From a checkpoint of a small transformer trained on Wikipedia.
Training: a variant of Adam for these matrices, 5085 steps.
Each number is 128 + 24 x the weight over its row's rms, rounded and kept within 0 to 255. Layers, rows and columns count from 0. Numbers have three digits each. The size before them is the row's rms in percent of the matrix's.

# layer 5 attention value, 256x256, rms 0.0434, rows 109-255, columns 192-255
082:122169150109099117108139156136085163112125122152127108109135133120172103126103098125121126164128109164143141149159104075140120132126147121153154173143170146124114118119090102107129129099086125
077:145118096167114123144169147121139177104132121131126148055140097104127133122147099088121113141164121137132116131101125150148166108119127117083123102133152157148117146111115142140162113089090102
088:156119125124147150127111134145146138148124146143130114130144154134105126129136050145158109127115123148111115137117124057135129123115138158112125159069124077153139126141160112088105123116160092
074:105113120143155112159153133169127133117113103144153148142148101124131111119116137042119105138149096103114102117145080122124108094119087153139110147128070150120094119144081146127142103133117090
096:148105145101135126143137125095137141137111151111122067115136134127167118123128109131125125121116094126133128125131134052143157144122122115116146175152136103091163145156098107107151144152126114
081:126109151128143099109102096103119137136115126110143125134118145145093131143153126135128113142103087112132150138127133116085097139138129108109154129112118108136126113116082106120153151133159132
087:140158141147159106145101160119141162159121123128142128158129090176135073139126151141163153126113137180146120139083108124143135121115115092111104142105077088108114131107123147183118139121164133
077:129130139151176127142128128131082118112140149158123152118123148166121142146138128148123147099137144134176102094101134151143117161129173107163090083132128115097126134132158139171117147141118144
083:119094145105135135116134094139189131137137152072099111071123162144117120128128176172105122106119126126090077100110153170160150170125114130132147068180132127090163142128089114079130126128129145
074:163119128126108175087145120150167136130167125113132091089107165104164110118125140121151086119104106164145127108120114103122111195119147167117142058157175087059157125147088128093118119152097126
068:147151103103105156140146132118120144085115110116144146100125146124109115141169131093118111122118142078122171113164088123107116158113124137108102119173145116119144139144085156134110150103132163
082:175156118158127162123123110101124097114156140105120168142129111121104160141150137127112156093152181108088166133169103168102067123139093171148128102119123118139116120132105116070122089121174142
083:148090118178099148142114117108138112096129175184105125126125139106148098130136127130153134080121147109095144095203155117142155112153093164170104087151119109131154132130176131118090115124138100
068:168126110088123148142131102147104108120167117155156152133131121120118159077141141112133119136138123082066108150140111081123131151135095137116128142129104119085130094137120110111119115133052112
077:146120156083132156074117078089161087151123127134142138142116141139131086135131167183128133124112133159098147111148078120121077127146139164103134076131092104085143129108119123082088148167127101
074:119167148139121101133128122128089127113134146131139145195126125092123170150164183099067140097147182105119149127144132168118139096142105147132133151113128118135162124113127131118099112141154139
068:141123120110134139107116157106139190095116137094078081062125127113144100142141091147187118134140122147123142095130116126133120138132135152099119126146167131100137150149110139092142163151112147
087:086152115161116128143136140154094167119134107142144163146132132143151105151133099121123134126130106116140119138113156125134136108120121091166108142105113119114090144120101151142135124064169133
076:159129127121145108142108152132095113124143122087167161111139101131103107121139101116136129108142152146142146121137074149126176160117116102090125146100070107137139142121111114138096142147128122
116:133098109085105124140133116086128162147136121128119112135138102133151069105173115049126129158140096105164092095121088083133161128110142135073123120125072080130140116120083155124135127107111140
128:139159123128137119110121101177104141123122089114136133127135135111165150126135095098129131128103110110045092111120127151084126126120131122116111141154139138111072129143125130150151122123117167
128:135111120124106157089096113138130133101140128170119130194137150151127094119148149174108122130113078153140143105121095089123129137143108203078110166152124132087124119123153127161143149102142113
124:103138134134126131121111157110150143126135151122136130051123149154144121128090113091108124139117140102157140108124172114140114165108128185125079095141096128105147143134146090071136111126113162
106:112147154166131098162129151123147131131137120109108151091120150144145162102089106109111149134130176113137158086146150141145154159104118081120069133129109129114124087104150128119154118167104130
121:148098132121156141136109126118133109105139104151119104104111103143134128155137121158150155131133183180182158153175131184125088128134102177134175116116107139158108116162129130125134166139136128
133:114049113147144092169112132141147122107092141133123121092128113165149106107112105100188108132112203123135090118105123095115125105116152184124123118154138104150078100137115152129076142140134175
110:109150133116121149138153132094191149132143122137152110114117134141110091125133155115144120140115109147112176153118103159129131149152165129156126129107154134168148129107133132118200165075104178
116:160162132151134125151151097163135167170074105095130167111160118088137157141124100096072115122116144126161155096119159121155171086136113122126156172134141106147135112141166119118158128140070104
120:166125134134138094146153122127129107110125142164117170071134169163141133121125121142142088138140187084122109099099158124153127141103137151158086130153144117116101134109186111119152130135142091
120:117110124104158109110120192127088106137107105155131132165127142112188119163118123151168162159161139160106130125129126125130086152138115162101126148140159107112165143160191109103133137149125192
119:130117140189104124145125098134122120095140127140144108096129135168096108108141178149176167143144152173106149135127043108115115158158112133108120139129149106124163116156112166137129148117165143
096:098142104132148146151153142117130128125132120135116140087138087139112110123152175140128139145124119112114139173116091151094123129141153128150149127097078109167124141100138143095162171098151129
111:106154118118104127105118180137118110145107125148125122123106121137160144140108153146133138136109138132098166146147130104097110073132141150111178121106095192159110116151115191100120135137076134
108:109098140107113135092129125158136165151127103120104140114137162107133191146154088121176131140111124157121115125128083126127123110139077169140132132130143135096141091130105112140127119149125162
116:103109138137105159124121180134117109137134130129154146106134103154089164118097121073095133129163142135095131137126129116133125154142116157127124128126139135158121131120115125127093164127130094
127:096077115132126154108133149135133162169144120156141120122124117126103150123133112132150163104123135116090134118107113131137103159141128138142108140120101073138129149115129100170155144107171099
119:156068115183120124110161172153146116099131127112097157101117142118121103076121118125117126145115139128046132113087092133087141134166124080100125180109155076124189137107114158129121152088147155
114:152160117191121112136161123131154144125129133118122093098120170123134119120186103158113128144122114123149145089034147104115126166127104116106117128138180123114154116154102125091111136145164114
132:134135106171128128145102106071110105077128139096103147108126093145122114107175148134134113138125109123124096099112134071116164133119097092112148120080089109171112121122126195165121111139138107
124:109115129098148116104106109135122119191122147110133121118140113141079140151097161121093133119117142167127097145138099117168146141122111209121088141122166142128152155103133131172121111156121109
127:169109132166160171127157105116101094087134116121107116162133153119167128087144166094131147125133129100166134132109101063116130127139126126182106159162195141108121097110153134118173139138113084
111:143117129111147126151127162121134073159136125143140123138150108137109098122109133102169093116150111137094159114136110095114075148152154115127140156115131158142125155128173153177134105090144141
118:118109131157141075131124117081140129102142145124129129105132160137167178096145146136134098109133156107137066130140125126123120147132116141159153121180156147115136139139162088106093097103133158
115:134142153140088144151136107147139089132100117102139161135125127126180128130079076177096128125121132130114107127144203130117112126105105136151150112134101162127094104140131131090105125140141109
124:110127139127122152125088134103067147108120131130123147163121106156148127170133090157122084137147093132133120140113122100133117079157161199173129125154111128125117150155127145130137145158153113
123:121156118092140142117153130151160084174106110148117166120146112159105112118091097119110109151097114128112174098143105160119131086116114174123144145119103134176121127101110112106125129109111105
127:132086120084127131117131165109142125130137142105126152124121110066136153135120095171106124131115135128103080098114140143132117082164108112130153152105145162130142161125104140176104117111156155
104:131102140142141108127104134093103164132122144154129175134128148154123120128094085122120115126162131107119145144144146140126145139108143114122156107123093088162098139115113102137139169177141127
125:131111132103120128126121121083141121123123157102108093103104138152103121147099087170132160134116137119125129119107159171149116105101139123154125099158106105141128134143134120096080134154145122
118:129159128146157119124141143186131129115110139156146139142130127093109098135141140064137128104136152168119195127163142131148128170147154145098099084100156172126136136109156115174200143096106133
139:144177118113081154115108119120075163133114158123114098113122090155141068138145141116158182119119101127082103136117115168154164118170118129092136168156101091119139117125121163153145146164132093
117:179142128121152124117148102138081120164115146109142099118132172139108079116132106115132093105132159151140101138098113068124165162113129179148123111078168111116148118163161082134079114159122151
118:116125134093145139117152129108182156115106137138122129149118144126148157185176088111178140182138154142178140095115151137171095146113127136167078127127155094127132136146164111128139084098137150
108:124119096151140145169159151100126126131166137109124127148138094150105150079137108090108095115129119109139124106100130105108171149135113132134141149174125125151128146127130155096121109084116098
126:156149150098131178144132161143136111148126117148106123155135119140137153133138162123090152114148141119138178086139147180111088148142110161115112185148143143122118134135183094103147081091092122
125:161100141091114162130092130138059133117133120101114133176118126094135153132138125108114163136141108102121124114152128129113113122097107098130113121130104147140112128148126134109141076120113134
130:164126124122142119156131134101088150051132142117142163151131129098124089134134125114152140138124104181171134142128112137137159107139102054123136125126097112167135136117136153125132137120136131
120:106115110106161137170137125135108116104151123108142148136122137123112107103122131111102126134128160144106168177157110096132141140147102112128132101115162124149143122103141127064118134136129108
115:084072118141137148154148205191133144134148126167168158107144095082097143103105098073135143106144138153085107128133098132108131130146111141086125151123090084143129141141111144138143144145122182
116:134135128086107102134119138120151185136145166150122125085135104171113133111090103103164124100119132144107154127130145111123160144147101090103110117093120139154169128129087072113133128074141132
103:139064125112131142111111097177116121117123148152117134139154110149105101132158092069126147148096117136097117133149154101133113154117113139168126129056149112103109125135162133133123099112133147
127:130112101131144142124145128130103109141109114082091142096133102151153149122096122150119172127097096122083148151159096145129128090148086175092137123168092149163126122145123117160155120131088088
114:165124115134157104115151121139102164091132126122121128110121139118149098115131127134125165140125120088145150140085112159108146079115137156151106161121145109127130109172161133133152119161116146
112:132089120153121151132131156148099115145126147090114119127137110130115133100134109098121165114118183093114096137121148102132159150138110124162134134199143141098141120113168086108114092122119110
115:171123135128105129137087133132122166154129135101208098136121146125134133125121109160133093106115147133169079144104093126118175167121129190111128141133125144111111140147173138136139143179146151
114:140061120129105158142113130164122106054150106125120136130126112118163143164162128113156157119133110142118119135141152128107115100135118127144107096160123136113100137124159161141126142114166075
108:119097117105149160083117138123123077126127115166110116153103114083179099168098117166167097113133133127134134140156139115138093123120139137107159119129118133140097133133099130170172135155142126
114:160106123136135148125100140143102106121105107112141145164114136202106137160095118114151123143142139132154100151125134131117144121082148128131152109119095155146105130151142155166124111162126172
116:103101122167093098146128125149129157088136121139118166136127120148128139117127184133096138163135143137115128137117128132085109141128103137113135140114137127119135126101135180099101163105141122
107:113109133168122139137148123128162101159154136102134115069123122105097098086146157107102171124139109131130099152120079112114111135125130139115143164122130137138112113098114119127124144130133091
109:170132110140083136098129143115104078105141128144129116156125131104155118099144129164127155167104083112063096179125099164132122132121148137123132105134101151146121128125112161149111096142170144
127:129150130099104169120106112127127169144149127141128154176136121144152094137110125117130121132119123110136114120133140120113110150150166147133137129137088136098103138149146161167150126120093129
115:108109096134140140140093161112083173127100117174135118141137109176146106138120133112123065094148128129159090112141139121125134165133130143150132162129141124144117134098082129161162177095132136
121:171098142141136162098168102126178070110143110155089123127138122133103139114180136098134111134124089156112100116118100097110142116120129102090116161087126116097177162106103152183128119124152142
119:132140119125158142142138176074147089120142144136130108099119110113136085109161134108142094116118147145176106105123151140124132170152139115137149087140133126150104136134122134103158118077143120
111:108107143062131146104122114138115151102126107147117127131129140131132154111143090108158114103117125171128117105113105139106134102123101129106119116123115113101132111185152137148140109177109148
120:108172147092112087119133101140118137163097129131150125156138152115153167154108131145112116147124091158111150165105128157148140100132127137130064166114140090142120140104157139096144155117151114
108:099131123113116145104133142141102120130103110143149161127132159160124133138138128136103124147100115144136122093081101130114128094099089157120100140109121113123155103135148158147132130188126102
125:161137123153103130165081143138104138150132114129107098072114091164117159136107102143179137098129159116118136142108143106102161143114182123136160122101085116128111104150095125169089124137145133
108:144130122112109139121144149139083127138129109109153104131114117137088164112121129107119106103115140150155129141095108160156176165111107168126108133168132135142147120125135139120072134178137092
102:152139120108108149093129144137152126102143128125117138113113145145147118144094159138150106137142140131104129116106167146127114137106147103075137161138109134137133154155103079158114130134119135
113:142176118124099154106139108088163131115112131167159142128142144110136113139158113130122070145120130111083091111115132174135116148133096158137125152162183112138126145126156141150116118123173151
114:135150121109099166132114125114189173128108137121161166147137139157142164158145163124161115129113116136094115155094112163108137100135182117092175155124128148155100138104134109119075129132132147
120:117114122155134110097135109146143133114111113128106144137125203130103128173115160128102118125118158094105125078089143140088158150083168065126110142085109107122134128084107112108176138144127168
115:149117143140160111145122106166117137111133093141125188166140157118145136170098141095123122137122152168142144120132140082138181141105143081116135087080117106093121118110161068146139099123080136
109:096141140140106122168137183113116121114123105138138168100114117144166147108113085106131141139158158113130135117154094158146146112121118150101089110125121168214075084114129187156132116102101122
113:158139136121128138140137147151140168162127147110132104092124121163136115129103185110121163142090162116156110127121145129149097189152139153130088152180182150109130159120077091142128157109161146
116:119118116081089137162124129138124129097133105133130091152118122139100104153126120188129138135116115147104096108089118112117118127135156124149108173160090093115136145119062157127130163125198145
127:095119134100128097108111080105159129128131089147131129142112141148104169161124137147132135165120091129107159113132119144156117150117144148103121107103116097132133122135119110097125127165141122
123:143103110147129152117123124091155165071101124136104106114111099114172121135140077142113123126123121123070144152151136095128148074159124103104147125127108129144118131136153150168127114127094113
123:137115122143132128137119128097130133114097139158133142156121110098114085148123063110160115123142152106094138098125138090167149118158138065108141121121115120122130115113086131110168112159137121
109:130103118117120151141127094092113122113131142101118110094119110128121077141141124158145150138121115077121158093152131142117110124157141054170092116084096157121117120139109121136142140077122157
098:112126169114108114111114093152138092129137130103153138121142115150103104143113150103082123110138162114142132118160181145129153178099093086137110117138090132117103126148172130128126154141093145
107:086111133125133118141141114122160112105171126145147105119133155123140108134150158173163088138108098163165146117146072101125117126137171128131074120141131105096108161115130131119155143096156153
102:121146129101162090170126096171109169127112140120132142148129137110149142117127085114140119136101147116120138133075174140096153174134157093139145146112155106125129153121132119100146135157142189
112:118134110095142143134104134153079105130137147100118138115122094122084133104134143109099122123152136077115078118122182163096186159094168103146154128126131130130095131121107105105098131150103106
124:126093130130124134189124125143137138070129104140143115136126131150134137119111125116155133124133110118134167150141124121136143098132159119160118112139106137108134146129136173170112163158095136
132:114104125132163102158107211117126087119134149107131116126116093151162130143102092127167134129125139146163098146124151140136127131119099176129156108137099091141148152143137108100072129144125155
116:120093134117172139120133130151092112152128163123140160151144134126132126098142146094097079081108173158153096114124158120120132152127138083120141138104167130094175118140148108155110092140132121
128:149173128113171126146147160136137098142121112180116160114141120122136130121119084122078126133112142146119142133148157128096120119134071145161111126091127102128083135115105120130141134112121125
125:083144131095085134117117114088202146157122153134139136132126141123069129109145075130133120158141090110080136135133136159123153125114099117128133102095158145129124163091134154096121127119095150
119:096134133121104123089124121131148102115129143132144125213120142106099166144115114191119138115097106136137133111149153150117144093130119091189139134135119114093156154094097094091107124143135139
121:092076123134103140130107121139111179148126128110157133122125127153076169131123149103068145138117122110134145156131117119122151129114137103180124102085136109149162139121156163123093152180090120
112:136112162129115116121118102121113117157106128140129097174109142114115138123114133181161115102102109186137130108099113120137098117103093130092096173159155139104152109142132142104130144132137179
127:168155131157101106146146128074133119043098135139104104118119136105136153101123146167173146164122118140098157160118147127155159124148108083107155135123174154131149066127141144094121127138112098
123:166148119158111157121152117120121135071140132126134057117105136132113105101143177149125130119139145143167080150118113110105122130121148124150097144143147123132126156148131186094120123117183119
118:117088109179093134082148162156134125149119116108125124163121148110125134093083150181128147114124080096116150141099113130121142133125127164148118118165145139110165125109141112149160159130136100
113:171126117118150100106149135116070134099116143145110129122137133167144148134156120150135151171111125082069123142076145156116115113145096114130114167120116130126134123170109122140095099105167163
122:147096123092095111129098138166094138142144162111140119117118109129110121122158129156167182160137070109092085109103139155119147101112143171091186140121114134111130109164116136121107123174114159
105:119104114103130108133146128120132161132162112138099117087146118096115089128146136113104150136125097099088143132160114139154133135142108113110124130124151088123135144111086076110137171086144108
129:113092147105114145124126124100138106142111113122147104137128135123131139152118108145150127150117092090146131092115118144101122104099156120131136120104119083119172104102116131095134130187097192
113:125124145073091140123134139153090126152112125143127140167134100126139123101128119137132121125139133092121079134121118158119124152116102166126127164150131111118104106144152169127142117153109127
119:103137140150108153138124116124163142112136122100140116117119115177080106148109214117161154123125112155116116125104050113143140093109175111108143115158129179139158147136106137151139142153139139
130:103154120111116138117118122109073156128117147150168143160116100089119143124171104149101137113149167147118123107139126105153111128153095133154157147132118122177142131122129127111168102112115131
113:099107122124118143137100138102171148156104125125123155136126119168064092137117168073115120146121102133079180127137144133142154117150137095137149121079186129135178146098127140152136179093097165
121:155125112143142148124131121120096168099104145116165134133135145115136131109180145101129090106107122148157100121082119116128144123131105105090108123145131119116180123156122176134155146131131147
117:141107106088149102138093119142090170113107177162110106135129101117084120117130122105151111116152109126146119130131135134129168110168152137157112141130117149118084161114144139129168178113123124
126:109070122170115111120134161104141113054125107147062130143122099128180106157120144175158155128143125103141118149128193124095167115144115105146154153106116112110150116125081123138143147135149132
114:141145131123122174129118117092128120153141101162109099119127140124134096125127130146110117113143133133106132181169145109113131114110117115180099137132133120105106111088129158146132124079141078
122:109109115136174146123129128090130123139143149135132138071127103149076051120144127112126135116131124121120139103146105100104125127167164137127092180128105116144169143155082134115126152163133125
095:131175137127107098116169139124151135139135108127147115156118158111158144163136131174093145144101162147166096095077144169130112117151140137094118128162134124120121154126101107104102145156143093
110:154166129131137097166120144141145147133148148117138118099138113098167093136147101111106140128121121117161087131145144135148168116142136112127162123102150132098110132121139106111141147124125100
120:144123135138115115169161134119132128132158127164154129117124124141150114115134076172130149137134130127115171112126145155126125098148087071109130143133091095137104114160137162107140165127113117
115:106161139124083103103127132135138148133149094156158156186112128102172131094102150147090149149083104104107136125148122137155141147139100119084128136144112115083138105107094105129134107147089152
125:160123136128091149099150144180111126125130106152145175141133129095086130177123100137133131134140114153077123150127092128125156148133167140105133088145124127130103157115130130147144131142130141
114:099110165088130148113133134136127111147146128136156152087125143117120113124128089115150138132124135155106162121139119170132110149135087102150110108116107137118108101156144155121156104159106210
113:123068130094144126127134098150125073077119167120100127113133132168090137143139112112144158135138108124103178149147161103137118107148112130205139118070148149102157123151166102112080116133116134
110:161133137105130102122085102174113154118137147111142093144120115097094146106111145167122130091109098177186095134113131106133163096123097108125136126155062105098118128140070128141096106159115136
116:121052128134093120142140130108129119081139124106135140065123133142123158093144119099122174125113120107123125097136143139126108133129089091114125067133136142115130149160161107132132120163121144
108:125160124154105153117154113143119092069141132126151103105112161154177146115143111206152167134140093118096146111100155145108101120122151139134123122084106111135122124147145075101110123148143104
141:116170140147145133116132075202130125145131133122113141174127139077125114187107118109100107138161145145102130121138130129120136164108114133105101087091153107119115104103139123135134129101150124
098:109112133116153134151146126123133086102135116155112161120137156126125103101150128097118155119155146156138144108179150093138136126137106115171107108095162151115129126126162091135125085060131109
114:148134116097142108144134114107156132124107122140111129109136131121058060147145187119155158157140120133097160123093140135156156154177136127131148134108164094116190153136205126129163152117123126
109:188093113093137129122121116134129146101139146177109114114141150117089087116133198112119110143142117122126150100125127128153103099148121151130120159122160110100171140120124108135155133101156065
122:089126142121114131123095145119095152197136124127147131142139125146113108156127147059112134134123113085191136176106106103166134133099150181137123118137097139121168120122142127095119106147108132
116:144138127126104149131162151080136118069145121141113131133112129137102101119138145132111135138118158139102142108099156144129127140135132070108164108147146149157161147121109146103082124104121125
117:075101148140102123140125122114144109130158121116139162115127139114110121109094115189085139102131118120105137157157142148131128106138079070140136110119112103113141126126105105127133163133128159
112:080086126137114119130124137147167112103146141136096089114120145127110145113108104132171082123138124093193142056116142077113129138097133107098143163125154136104129131140124129119171140123113195
121:118130154141128112121115114169142128165141126109124137143134124152113127146137151080106107109127148133117126119148123096119104139127129121136118144121165121076152134121165100119096112100094201
124:128144104103089142141142152113103066092136137133125123107123070108157090127145135126175175148125118112088110125118138159136108133145143121110126141128081127091130117141139156139161132135177089
112:130114119109137149134122141124142159164130075130135127173126103137148155169109128156140094129147105155178132126140142121106105129114128148126139125192134165139126155171097125136133142129155117
107:120060138117126120138113121100124125154120126154087150146151084143133098113109138081127131118164120154133137154162113108119100120147089124101139107152082168145146100136130127131144110079118079
130:179151107135140135160142147127103143109134115143130165077138137093107124111134099128067131146155125119073167138136134141120126155156123104097115101060112105174104119128124165160128146110145090
129:109146133139136112097154156143135105170116126122122177134144156117120170104104110127088146161134118133148160166173080120136086135140117132140167115114127169117149133116117117148158119154107133
115:132150125141100090180120152142155181136091149087142121064121088104125091134145091091140122153153150083132134050104126119157190139147135118095117138108116102147137104134130166099149179115091116
125:179122112112104172099123112128124146131100150149139135122129170107119101131130099139141103127117102137077177109099093163133088096146096169115142154126148096139153123112151135126129136176186122
117:157159122110132121128154116144116131147116156119123113057113176142155141120099131151101115117103210122152108112080185160141099145115147152117073168161129111146102119151109115110169130127176110